From a checkpoint of a small transformer trained on Wikipedia.
Size: 15 layers, width 96, 3 heads of 32, MLP 384 squared ReLU, vocabulary 30542, 4.74M parameters.
Architecture: LayerNorm before each block, learned positions, biases.
Each number is 50 + 12 x the weight over its row's rms, rounded and kept within 0 to 99. Layers, rows and columns count from 0. The size before them is the row's rms in percent of the matrix's.

# layer 12 MLP up, 384x96, rms 0.0968, rows 78-114, columns 0-95
084:39 54 47 57 49 64 38 44 51 51 40 37 20 36 49 68 51 19 59 44 37 65 31 61 49 50 45 51 67 62 41 49 58 45 32 57 43 32 33 55 37 49 60 51 65 50 39 40 48 53 36 71 47 47 39 18 42 39 36 54 32 63 36 33 41 45 70 59 41 52 67 41 50 25 48 63 59 51 56 49 51 46 67 61 51 57 29 42 63 59 66 68 55 42 54 46
101:48 45 61 62 60 41 36 42 30 52 51 58 40 52 54 54 30 31 46 60 51 55 55 47 29 76 46 48 42 43 56 49 41 63 24 50 57 35 68 52 27 43 33 46 74 24 45 36 29 51 37 61 33 34 34 55 62 69 47 48 39 57 27 26 34 36 51 51 61 55 44 41 38 57 40 51 53 35 51 55 53 56 43 43 54 49 67 40 56 55 49 67 23 48 55 59
115:51 52 39 72 68 59 49 45 51 41 54 43 55 54 71 74 51 43 52 58 56 50 25 65 53 52 44 51 54 65 68 49 78 51 57 63 73 29 70 64 52 84 55 66 60 69 35 50 34 35 41 44 57 47 33 50 63 47 50 41 31 51 53 59 58 46 69 54 59 64 63 50 51 50 66 58 59 56 58 46 53 71 38 30 55 70 47 46 40 40 66 39 50 47 47 38
095:41 51 49 77 53 56 39 69 61 57 47 44 40 64 31 46 45 59 52 45 48 37 50 44 23 45 33 37 60 41 40 37 56 49 33 46 50 54 53 44 52 48 55 34 51 38 44 29 35 74 45 68 37 30 35 50 61 30 50 33 35 38 48 33 39 43 51 34 41 48 76 53 44 79 49 39 52 46 62 44 41 53 32 41 44 54 41 52 60 65 61 40 45 24 38 30
102:41 58 39 48 44 45 49 66 45 32 53 51 58 60 43 64 70 52 49 59 76 55 59 57 47 55 56 53 59 53 56 76 30 41 39 62 77 65 59 59 43 75 50 60 44 73 65 54 49 65 52 50 46 60 61 75 61 59 52 78 67 58 70 37 39 64 58 51 50 49 59 27 53 50 49 45 50 65 56 70 45 59 57 51 59 56 35 38 55 62 58 43 70 57 62 78
089:52 40 49 30 34 59 52 36 39 42 44 54 58 35 50 35 51 67 35 45 40 42 39 57 39 48 39 43 59 38 23 30 58 44 47 35 62 55 49 46 38 41 43 39 39 42 30 56 49 48 40 55 47 30 50 46 34 38 54 49 57 47 57 40 39 40 33 36 25 27 40 49 55 43 64 36 34 70 70 46 32 65 35 33 35 74 46 38 27 44 39 50 50 34 32 40
104:47 32 41 37 41 45 58 52 42 74 44 40 52 68 36 37 60 52 37 44 53 40 39 32 39 24 62 37 49 37 38 48 60 43 37 56 38 42 71 63 49 63 39 66 52 53 47 47 43 37 38 67 48 34 53 56 45 47 52 24 36 43 59 37 56 39 55 44 53 58 41 32 52 47 44 60 54 39 38 43 34 72 48 38 22 67 86 51 62 38 60 43 36 67 53 51
098:49 60 52 50 46 54 53 42 29 47 56 43 66 58 36 59 54 56 40 37 42 46 41 55 52 79 39 47 59 60 26 45 42 79 62 56 54 48 44 58 43 36 81 22 42 40 68 65 39 45 49 37 49 60 55 51 55 25 33 58 51 38 53 59 30 34 58 32 59 75 41 57 55 54 31 46 47 49 40 46 77 54 44 50 36 59 48 64 68 59 46 31 47 59 37 48
087:55 35 46 36 49 51 77 68 49 46 60 62 35 59 57 44 50 53 51 49 37 39 64 45 53 39 43 27 76 36 51 50 45 56 49 63 64 59 56 48 50 56 44 55 44 69 62 36 51 46 44 73 46 32 68 49 55 77 39 52 65 48 49 23 70 46 52 43 63 65 53 38 46 38 52 64 66 30 36 39 35 58 61 44 45 49 39 28 70 76 41 46 59 35 61 51
087:50 23 59 36 52 52 36 51 63 40 56 33 49 64 68 50 41 52 55 38 51 34 59 31 55 28 32 45 31 40 42 19 39 37 64 25 45 63 38 49 60 41 31 53 54 42 52 28 33 48 62 47 67 61 52 52 48 44 47 47 54 53 48 55 47 26 30 57 28 63 33 46 56 46 47 60 48 56 39 33 47 44 30 60 29 60 37 46 50 42 41 29 50 40 39 48
096:57 46 58 66 68 51 52 58 41 42 30 55 45 42 50 54 61 60 47 41 41 72 38 50 51 50 60 28 46 40 70 41 36 62 58 64 51 32 70 62 34 38 45 32 48 40 44 49 32 37 32 59 55 64 50 64 50 60 69 68 43 65 39 42 50 46 71 70 61 66 54 28 56 59 53 40 46 48 38 75 65 52 68 37 40 56 59 73 40 59 49 39 48 26 43 44
096:64 16 54 25 57 73 65 41 27 26 62 48 49 60 62 72 58 67 58 50 55 43 56 41 69 50 61 56 57 48 60 42 47 51 42 76 43 60 62 60 71 50 66 21 48 60 58 59 41 64 43 46 63 49 48 42 68 41 73 35 59 37 58 43 54 53 57 32 46 63 41 46 54 52 44 42 52 55 36 50 44 55 50 51 39 58 51 67 53 46 75 31 51 56 58 47
082:58 28 33 55 30 41 71 49 25 38 60 51 46 51 50 70 48 33 18 58 46 35 42 43 59 38 41 49 36 50 49 66 27 47 56 63 35 27 45 47 61 36 47 54 61 38 58 44 58 54 43 52 36 58 64 24 42 61 39 45 46 36 37 35 49 48 58 26 58 49 51 63 58 51 58 51 35 32 42 35 39 47 38 40 49 54 54 63 43 48 49 78 50 43 72 43
106:50 50 46 63 43 52 57 53 61 63 61 39 55 56 72 54 69 37 59 56 19 48 46 52 52 57 59 56 65 64 39 47 64 34 40 74 55 48 49 72 72 38 39 50 55 59 51 50 48 50 58 67 59 44 71 30 62 44 56 33 71 34 45 56 59 45 30 42 54 39 37 48 49 39 57 35 42 18 45 51 34 67 50 35 32 37 67 48 43 62 60 57 40 27 50 60
089:52 56 48 79 60 53 43 49 78 60 61 63 51 46 63 52 60 60 58 50 51 49 61 67 45 54 61 67 61 44 34 53 60 37 58 51 75 68 55 55 57 52 63 74 46 57 82 51 61 54 74 59 72 46 75 50 58 51 67 43 54 50 63 41 61 52 46 72 46 48 56 75 54 60 74 58 55 61 50 68 60 67 50 54 54 59 63 51 55 49 41 60 48 73 42 55
106:38 66 36 72 65 48 49 50 55 47 46 20 55 57 53 59 63 64 36 61 56 55 35 18 45 59 62 63 53 37 39 39 44 43 40 62 42 47 51 48 34 51 41 44 51 52 51 72 40 55 32 51 39 34 51 48 55 61 19 33 47 52 58 49 43 58 32 41 41 64 49 47 39 47 48 50 53 65 43 34 35 58 42 48 40 24 29 54 66 48 60 39 46 52 24 24
100:58 38 56 53 26 65 56 47 58 62 47 52 63 29 27 41 69 31 23 39 41 57 69 48 53 52 35 37 55 56 51 47 62 62 27 48 49 48 71 61 49 52 66 47 51 33 76 35 71 57 43 38 46 63 32 58 41 44 68 66 56 41 56 36 53 36 32 37 58 43 58 47 39 56 45 54 38 60 62 44 71 44 64 41 41 57 50 61 58 49 51 78 51 50 34 50
111:41 45 34 59 39 38 50 47 57 81 51 38 33 51 78 44 50 55 36 46 37 68 46 48 46 63 66 51 50 41 58 60 70 56 41 49 58 58 74 55 62 54 57 64 34 75 50 21 51 40 36 45 58 41 51 38 65 60 49 41 59 35 50 41 61 45 46 50 76 45 47 40 50 49 57 47 35 53 35 35 48 75 42 55 69 78 51 51 66 49 63 57 37 44 30 52
103:42 45 55 38 25 59 38 30 40 40 54 39 35 31 69 27 28 63 40 33 42 25 49 56 51 37 50 45 63 62 58 43 45 59 40 50 61 42 30 50 66 30 39 47 64 31 43 51 34 67 56 50 31 40 35 55 60 64 54 49 66 62 47 53 43 24 49 40 53 26 40 46 57 51 48 48 33 34 47 61 61 53 41 60 48 39 37 55 46 52 56 47 60 47 23 44
106:26 28 55 39 35 38 48 54 44 39 40 42 52 22 43 42 34 26 40 46 33 47 52 49 50 36 45 43 39 39 29 52 47 27 43 43 54 36 43 38 39 58 29 38 53 38 47 33 48 37 50 54 34 35 54 33 29 36 31 35 35 56 36 54 55 53 42 55 34 37 44 39 51 42 48 43 44 43 26 42 51 45 35 37 24 34 45 49 26 35 43 49 43 47 40 47
090:53 56 54 62 47 47 36 62 61 42 60 34 45 28 81 47 44 59 50 55 65 62 33 39 57 57 60 57 76 61 59 20 36 48 46 51 43 29 37 42 47 47 45 48 54 60 52 66 46 35 26 54 57 55 39 54 43 45 66 37 55 47 39 58 44 64 39 47 53 67 43 53 75 42 35 57 49 43 22 48 65 55 77 52 37 56 35 61 48 63 33 62 51 51 28 46
099:44 77 50 53 41 55 58 70 54 78 63 50 69 56 32 27 68 73 33 40 45 38 58 60 61 36 56 49 58 53 69 37 23 57 53 50 57 52 66 46 58 47 44 71 72 59 32 41 42 57 35 44 55 41 69 53 52 32 60 70 65 55 55 45 56 55 41 51 63 49 50 61 49 44 51 61 55 49 41 36 39 47 54 45 43 66 75 64 45 65 48 44 46 69 52 66
090:64 48 40 52 62 57 59 50 41 31 53 42 61 51 55 58 50 63 61 51 57 66 54 45 71 53 60 37 44 65 63 77 52 56 49 41 66 40 51 59 50 62 46 56 70 22 40 43 58 50 48 76 50 40 45 49 44 67 69 55 49 56 49 45 59 52 82 60 63 39 59 49 79 41 32 74 45 76 59 40 74 46 64 52 43 52 43 43 47 37 65 64 56 44 54 32
098:62 71 65 74 45 53 44 65 47 60 57 57 54 45 51 50 39 51 50 51 41 73 39 56 37 56 43 64 50 47 41 52 66 50 34 44 33 49 47 77 36 39 41 37 58 59 43 20 64 60 66 54 34 71 47 45 46 50 45 64 68 80 55 53 60 42 60 43 53 29 63 37 55 59 72 51 53 64 41 38 60 56 69 67 56 50 72 52 71 53 61 70 48 48 52 61
086:25 59 52 66 46 65 40 48 45 34 72 30 56 74 53 66 48 41 39 52 40 56 35 74 54 72 38 38 53 62 48 46 24 47 62 50 56 59 75 66 53 55 53 63 58 52 36 46 65 21 42 57 59 75 40 50 50 39 41 58 45 61 56 66 55 56 54 67 57 62 39 48 57 58 38 54 47 45 45 53 54 42 60 55 39 12 46 50 59 43 63 60 51 63 53 45
113:57 61 33 41 60 46 52 53 25 56 26 49 60 39 42 34 55 43 22 40 59 42 34 54 46 50 50 43 66 42 45 56 60 30 52 60 48 41 51 57 42 49 41 63 40 82 63 41 40 45 47 59 52 49 41 47 44 33 14 30 43 43 41 43 38 40 38 35 54 40 59 53 49 36 58 44 34 42 49 41 62 65 29 42 52 49 69 47 41 58 63 22 34 59 70 38
131:61 48 59 69 67 62 58 65 67 69 70 60 72 60 44 69 48 59 75 57 58 60 52 51 56 55 61 55 61 50 58 47 57 56 70 58 43 49 61 52 51 65 58 50 60 59 52 79 53 52 64 60 72 68 64 63 59 64 56 56 72 52 55 49 61 59 74 59 69 67 64 59 62 47 62 46 50 63 63 53 57 68 58 60 60 47 61 46 79 55 47 63 51 56 68 47
092:42 52 53 54 53 34 64 56 51 43 52 29 46 32 62 65 36 45 48 42 40 51 24 35 53 16 59 50 21 53 47 42 42 47 20 54 49 57 48 51 21 73 42 60 37 50 46 61 62 51 87 42 58 34 53 57 60 43 52 67 56 40 54 66 45 64 47 47 34 66 41 47 47 47 60 50 68 46 50 51 51 48 45 64 51 57 56 45 49 33 42 23 43 57 54 49
087:54 43 70 49 59 65 50 38 33 71 63 45 36 49 43 58 59 36 41 66 39 73 53 46 40 58 51 62 46 56 37 57 42 32 38 45 58 64 54 58 62 58 54 54 67 71 53 75 40 34 62 54 31 38 62 61 46 52 64 71 41 48 75 47 58 40 53 44 57 58 54 73 49 70 64 63 31 37 32 64 48 59 61 50 32 53 47 45 66 37 67 51 56 29 57 63
114:42 43 39 38 33 30 51 35 09 29 60 52 54 40 36 50 44 44 38 35 35 40 37 28 43 57 36 25 56 56 31 35 55 53 38 42 51 46 60 46 46 43 48 33 37 60 40 38 42 34 40 50 27 59 37 37 78 53 42 46 54 33 48 46 42 52 50 50 54 60 48 59 47 45 48 30 43 46 50 42 53 56 40 31 40 41 63 45 41 45 52 46 31 58 35 23
102:49 38 43 81 68 47 58 65 50 39 43 64 63 43 48 48 56 66 31 32 63 68 50 38 40 46 54 53 40 67 52 35 09 46 58 60 74 45 38 54 66 43 57 55 54 49 71 59 46 55 52 54 65 63 43 33 59 54 21 50 55 66 54 63 40 43 39 37 60 41 78 41 49 57 53 34 67 54 50 45 51 53 61 34 35 59 61 58 59 50 47 47 55 35 52 42
100:33 38 50 41 35 57 45 30 39 46 51 40 31 68 44 63 37 26 43 22 65 33 43 76 49 73 49 41 51 56 52 40 50 55 39 46 31 40 57 42 59 44 45 42 38 32 24 45 49 50 27 47 54 51 51 33 23 55 40 41 39 47 50 35 37 49 56 29 51 34 47 55 71 37 39 45 49 45 37 52 36 60 53 52 23 56 47 47 48 74 48 48 51 43 50 44
109:60 66 66 56 44 53 46 40 39 45 69 55 59 31 57 38 61 40 55 54 56 52 37 41 63 29 35 66 54 66 48 54 45 56 56 33 51 39 49 71 56 32 45 41 62 45 67 68 50 40 51 37 44 63 38 43 59 41 66 57 66 77 30 34 45 33 59 36 49 59 65 17 72 43 37 40 60 41 59 39 44 55 59 38 49 52 54 75 50 41 46 65 62 44 53 68
102:63 53 75 43 43 52 52 61 59 33 64 48 26 60 58 58 62 55 56 39 17 44 41 30 42 64 43 55 52 54 52 39 52 73 48 77 30 63 48 67 50 59 53 40 47 73 56 47 57 59 55 65 58 44 58 46 34 55 57 51 64 42 24 33 56 62 36 26 68 40 51 45 50 52 53 54 53 45 47 40 52 19 46 48 53 46 43 67 54 54 63 42 63 65 30 41
096:45 53 41 55 63 59 48 66 55 78 55 66 48 69 43 67 64 50 66 53 40 63 56 52 69 68 55 53 90 47 69 52 40 53 61 60 57 43 50 60 51 65 58 59 59 47 67 63 70 54 55 71 41 46 63 44 45 51 63 60 39 63 76 50 57 69 49 39 42 53 47 64 42 39 40 39 69 65 57 59 67 35 62 51 51 71 54 48 67 56 64 59 48 66 46 40
098:34 29 51 65 25 60 54 52 50 25 59 45 66 62 53 55 49 59 43 45 58 53 39 41 28 74 30 56 50 56 60 14 36 77 43 48 32 43 39 41 41 41 43 54 57 46 60 61 46 19 49 55 41 53 49 58 51 47 36 48 53 39 46 39 31 38 38 29 54 35 47 56 37 30 48 61 44 44 40 44 41 43 64 52 46 38 50 20 49 41 36 46 44 50 45 49
085:54 50 37 42 41 53 49 48 58 64 53 50 50 59 50 52 17 47 50 46 54 26 55 45 56 23 62 64 33 48 61 49 48 40 45 45 49 29 62 35 42 53 42 45 34 33 68 45 50 54 45 38 45 57 57 18 51 32 49 44 61 52 45 35 62 43 38 22 58 41 51 38 40 51 37 27 36 55 46 40 55 62 47 29 34 44 45 60 33 37 61 39 38 32 50 18
# layer 12 MLP down (transposed), 384x96, rms 0.0972, rows 78-113, columns 0-95
097:59 39 55 38 56 38 45 65 51 51 31 46 71 64 62 32 45 53 49 54 42 49 57 54 49 41 39 36 56 35 46 49 45 60 48 28 58 51 52 70 43 66 40 53 34 59 63 50 71 39 43 52 49 46 66 43 75 59 54 42 25 24 57 31 47 27 38 78 36 37 58 59 31 43 41 42 41 47 26 61 70 60 37 69 39 61 51 55 47 37 53 42 54 34 54 43
103:66 39 44 78 49 59 37 62 52 58 67 76 50 57 53 37 56 56 49 79 55 67 53 47 58 59 36 26 55 59 50 59 56 27 48 45 36 59 58 55 50 47 59 55 54 60 21 59 57 46 46 47 53 40 52 48 69 32 56 41 37 69 48 48 37 51 51 39 53 38 54 30 40 58 68 64 59 35 40 51 30 29 55 47 17 28 62 46 49 57 46 58 52 38 42 41
104:66 62 55 28 59 67 51 67 47 68 41 62 31 44 39 32 34 41 43 48 39 71 55 33 33 56 47 66 45 54 66 62 54 64 61 52 46 53 56 39 49 52 66 54 34 51 46 45 45 47 75 57 59 58 57 40 55 55 48 52 30 63 47 44 32 47 49 43 34 64 75 41 53 60 16 68 40 65 60 65 46 51 38 67 59 47 52 62 67 67 45 66 64 38 56 44
092:50 61 62 49 56 50 68 60 65 64 22 34 62 42 42 56 46 56 52 35 40 58 50 67 21 36 56 45 45 50 52 52 64 51 32 38 54 35 32 35 58 45 49 50 38 24 21 52 35 34 52 38 29 41 52 32 47 50 51 72 53 62 51 32 73 46 45 54 50 42 55 50 57 37 44 53 55 44 47 43 50 48 65 29 45 43 50 69 58 58 48 46 33 58 54 84
096:52 48 80 42 59 37 45 46 62 68 70 46 32 48 35 68 58 41 44 54 49 48 49 62 47 48 60 51 68 35 36 61 23 44 42 34 35 46 53 61 65 62 48 40 50 49 40 51 53 38 64 34 45 56 36 60 52 63 53 60 53 54 47 44 50 41 30 67 66 48 63 66 37 51 48 41 45 63 49 45 36 51 51 67 44 67 48 29 38 55 37 56 45 27 05 55
097:65 37 74 69 42 38 54 57 50 52 68 20 36 62 44 69 45 53 50 42 69 62 61 54 43 57 68 32 65 49 56 74 61 54 46 80 58 45 43 61 55 52 42 49 63 64 52 46 29 59 45 31 56 57 42 43 47 61 45 25 39 50 62 51 34 60 65 46 44 60 51 36 45 63 70 33 65 40 40 63 46 40 47 53 71 42 35 60 49 46 43 64 41 63 39 54
099:41 61 64 53 46 60 83 26 53 45 63 56 51 45 45 67 42 57 51 37 51 66 63 38 67 61 42 47 74 67 46 49 41 38 57 55 48 53 43 45 50 63 48 66 63 31 37 41 48 61 70 57 60 59 22 51 47 46 51 61 44 31 30 65 48 30 37 39 46 59 51 72 53 47 49 57 40 59 44 59 43 36 27 62 43 35 64 74 59 42 37 43 47 38 37 33
106:47 54 56 44 35 36 46 61 32 37 51 56 58 49 63 45 68 58 51 39 52 73 45 53 21 58 48 54 23 33 48 44 50 60 47 47 55 45 21 36 46 59 70 57 51 33 32 47 64 56 42 37 57 35 62 45 66 55 63 27 50 42 40 68 44 46 60 43 78 48 47 37 44 34 29 48 51 72 45 66 46 47 47 49 27 72 49 63 59 37 43 57 44 63 49 39
093:72 54 45 63 56 52 46 67 37 50 63 46 27 37 55 51 31 41 55 42 67 57 41 59 52 47 48 32 51 75 45 34 40 27 55 62 38 44 59 20 53 31 51 63 65 32 59 45 42 49 45 25 42 74 45 43 51 48 40 45 49 33 56 58 48 69 60 58 57 59 38 53 42 70 30 48 43 50 55 53 48 63 29 48 58 39 35 67 56 51 52 48 25 45 28 54
091:48 43 49 52 58 39 58 54 46 55 57 53 41 54 56 66 60 55 48 55 44 68 48 60 52 34 48 56 39 56 89 70 59 67 63 78 73 36 54 31 49 43 43 24 31 46 49 40 53 49 48 61 64 45 62 30 62 59 45 42 40 53 63 35 66 54 55 31 72 57 49 43 46 64 58 56 58 58 78 42 43 72 58 52 58 38 60 58 74 44 47 48 40 47 35 45
099:45 46 46 55 43 35 53 70 43 38 58 63 32 43 34 58 59 31 42 62 57 40 46 39 54 52 53 52 85 49 56 71 55 67 79 52 49 34 64 60 55 31 70 43 51 65 51 45 66 46 69 64 69 47 58 42 31 33 34 49 44 67 66 46 33 57 58 47 55 42 56 47 37 56 56 54 44 47 76 58 56 57 67 54 58 55 29 71 51 50 69 47 45 40 47 66
104:53 46 53 44 43 52 54 38 65 58 60 54 47 42 55 56 63 46 58 50 57 59 44 80 59 56 44 46 59 57 34 37 77 59 39 61 43 47 27 61 46 61 53 31 45 21 45 65 47 42 55 71 42 37 24 60 46 31 47 37 52 52 41 44 56 36 34 36 50 51 49 56 57 53 85 60 25 35 34 46 47 28 62 43 32 57 52 47 52 71 39 61 43 66 48 58
088:42 47 39 33 51 88 54 65 51 55 34 61 57 59 31 54 54 49 65 46 47 56 52 46 41 55 65 49 58 57 37 13 59 61 45 34 40 56 42 47 58 50 55 53 48 49 35 65 47 49 32 64 76 45 43 71 59 49 62 58 46 30 52 60 57 40 46 82 41 52 42 61 53 58 23 62 48 51 33 58 66 34 69 51 48 49 39 51 45 61 59 25 49 52 48 58
117:31 38 52 47 48 30 41 55 45 55 43 52 42 72 44 45 52 53 65 64 54 67 74 53 41 59 38 45 60 59 52 46 53 57 46 20 22 44 65 48 47 44 51 42 39 50 47 54 37 61 46 40 54 47 74 55 63 47 54 32 24 46 45 64 68 60 67 70 54 62 32 48 61 49 28 39 61 48 46 39 61 55 48 63 34 50 44 51 59 22 74 54 64 69 55 67
089:47 31 54 26 66 42 64 32 53 45 18 54 54 49 37 51 62 72 44 45 53 32 35 31 55 43 38 47 28 41 47 55 46 48 51 60 53 37 53 34 53 66 26 43 56 57 51 39 43 53 22 51 20 48 44 42 33 58 26 64 48 46 52 52 36 41 69 55 50 68 48 55 55 48 28 54 38 48 46 64 44 56 46 44 64 41 54 40 50 46 33 54 73 38 55 31
104:54 55 42 28 50 46 42 53 39 78 74 69 51 40 52 52 34 19 51 48 48 44 58 76 50 41 41 46 50 72 60 42 72 52 57 45 59 45 47 49 65 44 63 65 52 33 54 46 59 43 37 42 66 62 50 68 59 22 65 50 50 46 33 67 33 52 53 36 64 43 45 51 60 38 53 54 43 38 38 56 71 39 61 34 45 65 67 43 60 74 51 58 58 59 46 46
100:36 49 56 43 56 33 55 72 68 29 48 44 56 51 39 65 52 50 19 64 65 67 35 60 54 46 41 19 44 52 52 35 42 58 53 63 53 60 64 36 48 42 49 64 42 37 47 41 55 46 48 43 56 51 51 39 47 35 62 64 44 54 59 57 42 59 49 32 46 63 53 69 33 42 38 62 51 60 60 53 51 42 57 59 42 20 71 67 55 27 35 43 60 43 22 67
116:86 57 38 53 76 29 52 50 64 61 70 70 40 57 34 55 57 68 53 41 34 51 50 63 68 40 41 52 56 57 54 58 53 47 40 49 44 44 62 39 49 37 37 52 46 51 52 75 39 79 76 68 26 59 48 72 45 45 57 47 29 39 44 37 48 45 64 41 56 41 39 43 62 55 42 34 48 57 56 53 47 76 50 63 53 43 41 46 43 52 51 60 67 49 58 42
101:29 51 65 42 51 42 57 51 59 56 27 61 37 24 56 39 58 80 44 36 34 70 51 54 23 58 60 32 56 56 45 51 50 65 44 70 59 33 46 50 44 37 40 39 43 38 35 57 62 40 48 81 48 27 49 38 49 35 54 66 43 60 31 65 58 57 39 61 46 44 37 45 53 41 62 39 29 48 45 77 52 45 46 59 46 30 50 63 59 48 44 42 45 54 53 47
093:71 54 45 50 57 34 46 34 59 60 70 54 24 64 47 37 70 61 22 49 42 46 42 51 58 58 46 57 36 33 80 41 42 30 59 56 38 45 54 55 47 12 59 43 43 48 38 49 49 63 43 44 61 51 41 71 62 57 48 47 39 27 61 44 37 43 56 32 53 57 31 43 40 39 32 42 51 46 62 58 30 46 39 61 58 64 55 54 60 64 47 51 63 50 43 41
098:44 65 56 60 63 51 64 32 59 49 62 66 30 49 37 64 38 51 39 54 30 56 41 61 30 51 30 57 60 60 75 72 43 53 47 61 45 34 44 72 65 49 80 41 54 57 43 34 16 46 51 62 54 61 28 52 64 51 67 55 72 58 61 51 61 33 39 53 65 46 55 49 42 57 40 44 28 53 44 42 54 62 54 41 54 52 53 56 51 51 45 46 31 51 30 44
104:74 40 64 60 55 34 45 57 54 66 51 66 65 41 57 43 52 47 48 39 43 50 74 37 72 56 43 58 56 49 20 67 60 44 53 46 74 43 37 41 48 33 44 43 64 69 54 41 65 41 46 44 47 34 53 41 63 27 57 56 57 79 44 52 52 43 30 42 49 42 41 51 48 49 49 45 36 53 34 48 59 46 58 67 40 55 62 65 26 66 40 78 51 50 47 71
100:44 58 63 44 44 55 61 44 39 36 40 48 58 46 67 55 60 43 68 67 49 49 73 47 71 62 34 44 35 55 56 48 13 42 58 36 48 65 43 46 69 66 33 62 47 38 65 53 40 62 62 44 30 26 30 35 41 77 59 35 51 58 53 63 44 48 51 61 41 48 56 55 62 37 59 45 57 50 62 45 46 47 33 65 62 67 56 43 22 47 49 43 50 52 31 49
104:37 52 44 48 58 72 34 57 62 56 57 39 66 43 44 48 61 55 61 57 73 54 61 36 45 58 57 35 66 37 38 41 58 61 54 31 27 39 63 46 29 68 36 45 54 56 56 71 43 44 84 53 41 48 44 43 33 39 43 72 63 35 58 56 54 55 49 66 31 43 44 37 70 39 56 50 61 72 28 51 39 44 38 49 41 55 66 51 46 61 53 41 33 53 43 65
097:61 66 54 33 53 45 55 46 52 42 65 47 57 39 36 56 69 47 53 42 40 40 21 50 67 68 45 73 43 59 45 51 74 61 66 54 50 53 60 55 54 32 45 41 33 69 46 61 26 54 50 44 49 65 52 46 43 66 60 64 53 37 41 52 34 35 53 46 47 64 37 60 32 16 45 40 58 43 53 63 33 51 42 57 57 73 72 53 36 31 53 70 54 42 57 53
112:75 59 57 58 56 31 58 43 58 49 57 37 28 38 51 56 47 42 46 36 60 60 55 49 32 49 56 65 68 53 41 40 45 56 53 30 54 60 44 40 49 52 61 37 41 46 33 25 76 49 51 59 53 42 51 31 52 47 57 23 69 29 46 36 57 51 36 49 63 40 41 39 36 50 55 46 54 45 37 52 46 46 64 48 69 73 46 56 62 69 44 27 29 46 41 19
090:56 52 46 55 36 45 33 46 80 54 37 51 59 60 55 42 57 61 46 42 58 51 50 32 50 52 57 32 50 72 46 55 33 42 51 50 53 64 46 31 56 52 57 50 70 53 48 62 45 41 67 29 30 53 56 74 33 54 54 44 85 46 40 40 52 64 53 62 24 40 49 58 47 46 71 35 45 64 55 39 72 38 66 79 50 40 63 49 40 39 41 55 68 54 38 45
091:55 58 51 38 31 46 53 62 60 42 59 27 53 52 63 58 49 42 53 51 57 59 47 34 46 13 46 61 52 48 42 66 32 54 45 41 36 49 52 35 24 45 34 59 39 40 41 57 43 21 67 23 47 20 60 27 52 67 51 39 44 40 56 61 54 41 62 57 51 75 62 37 63 60 55 39 39 50 56 33 53 59 46 46 28 65 53 60 54 61 47 63 43 54 52 51
087:29 65 50 74 33 47 34 42 43 56 57 41 42 42 35 77 47 53 47 56 59 79 45 60 73 60 39 34 60 53 43 69 46 37 57 58 43 33 55 53 42 31 59 75 64 47 30 62 47 37 45 49 47 45 51 47 47 49 72 75 44 45 52 51 58 53 54 26 47 32 64 44 55 56 78 57 41 64 37 57 61 49 59 50 46 40 34 39 44 40 57 58 60 50 33 41
105:53 48 44 50 48 63 36 45 36 53 44 57 70 55 46 52 44 42 54 54 60 23 45 35 48 56 26 56 67 43 59 43 52 68 50 56 64 43 42 28 47 37 56 63 59 54 41 54 46 32 45 38 66 44 25 53 63 38 54 54 49 13 51 71 84 44 72 37 52 62 33 60 56 65 31 45 40 43 40 54 51 44 41 46 48 55 61 66 61 40 60 49 49 49 30 29
102:63 43 47 45 40 59 59 35 67 40 68 80 58 66 59 50 58 36 63 55 36 45 63 42 58 53 71 63 55 51 68 51 65 45 62 34 75 55 61 46 43 44 32 63 39 58 51 52 40 36 61 37 52 43 30 50 51 64 71 23 52 40 59 29 68 53 41 45 45 42 36 66 50 47 51 37 64 54 36 52 48 68 46 43 64 65 64 66 43 32 50 57 52 37 32 34
089:61 54 58 56 40 36 79 68 35 39 65 60 53 44 66 70 46 49 63 57 26 55 46 31 41 48 52 29 69 59 46 70 50 35 54 40 66 63 41 26 56 44 37 56 33 70 45 66 48 38 56 64 61 54 64 60 69 22 51 53 65 39 42 59 47 50 43 46 28 63 53 56 45 60 45 46 40 45 69 49 53 32 47 31 62 30 48 51 47 51 39 53 44 41 59 53
110:52 63 29 64 69 58 58 52 42 42 63 70 32 46 35 23 46 20 71 39 43 36 48 49 33 46 63 49 39 43 47 57 32 52 72 55 62 43 44 39 27 44 56 61 61 37 51 63 52 58 73 46 48 56 37 57 42 45 58 44 35 65 60 52 45 34 49 68 45 59 29 38 38 47 41 50 52 15 47 56 48 25 52 53 63 56 52 56 58 57 45 50 41 44 44 57
107:53 44 28 53 42 72 38 44 29 63 64 40 43 45 48 49 35 32 47 37 71 58 50 39 40 54 39 41 65 45 45 55 50 40 36 69 34 54 49 69 37 20 44 34 49 53 61 40 23 47 38 36 43 32 45 53 67 51 54 39 29 55 52 49 45 60 40 37 62 61 61 55 45 37 56 55 64 50 61 57 37 41 45 38 65 43 43 54 47 44 80 69 48 30 34 63
101:52 49 51 45 30 61 48 29 53 54 48 43 49 63 54 32 59 60 76 35 48 44 51 52 52 55 61 48 44 55 52 42 31 60 39 51 38 73 35 74 47 31 40 62 50 45 50 46 68 55 45 48 38 50 68 50 61 49 40 54 00 74 54 42 57 68 46 79 52 44 52 47 64 49 56 42 49 43 38 26 38 50 57 53 56 50 44 37 29 38 52 53 51 49 56 63
094:23 70 43 50 61 47 40 31 57 52 55 54 57 35 65 86 64 42 67 57 51 37 45 40 57 55 54 57 42 48 57 35 26 37 50 60 48 65 57 37 56 46 69 48 37 54 76 53 55 25 46 38 40 68 64 37 55 41 58 68 59 73 40 40 54 51 64 60 69 57 54 54 47 38 67 60 75 27 48 58 55 44 55 49 57 54 46 42 53 65 37 46 57 55 60 47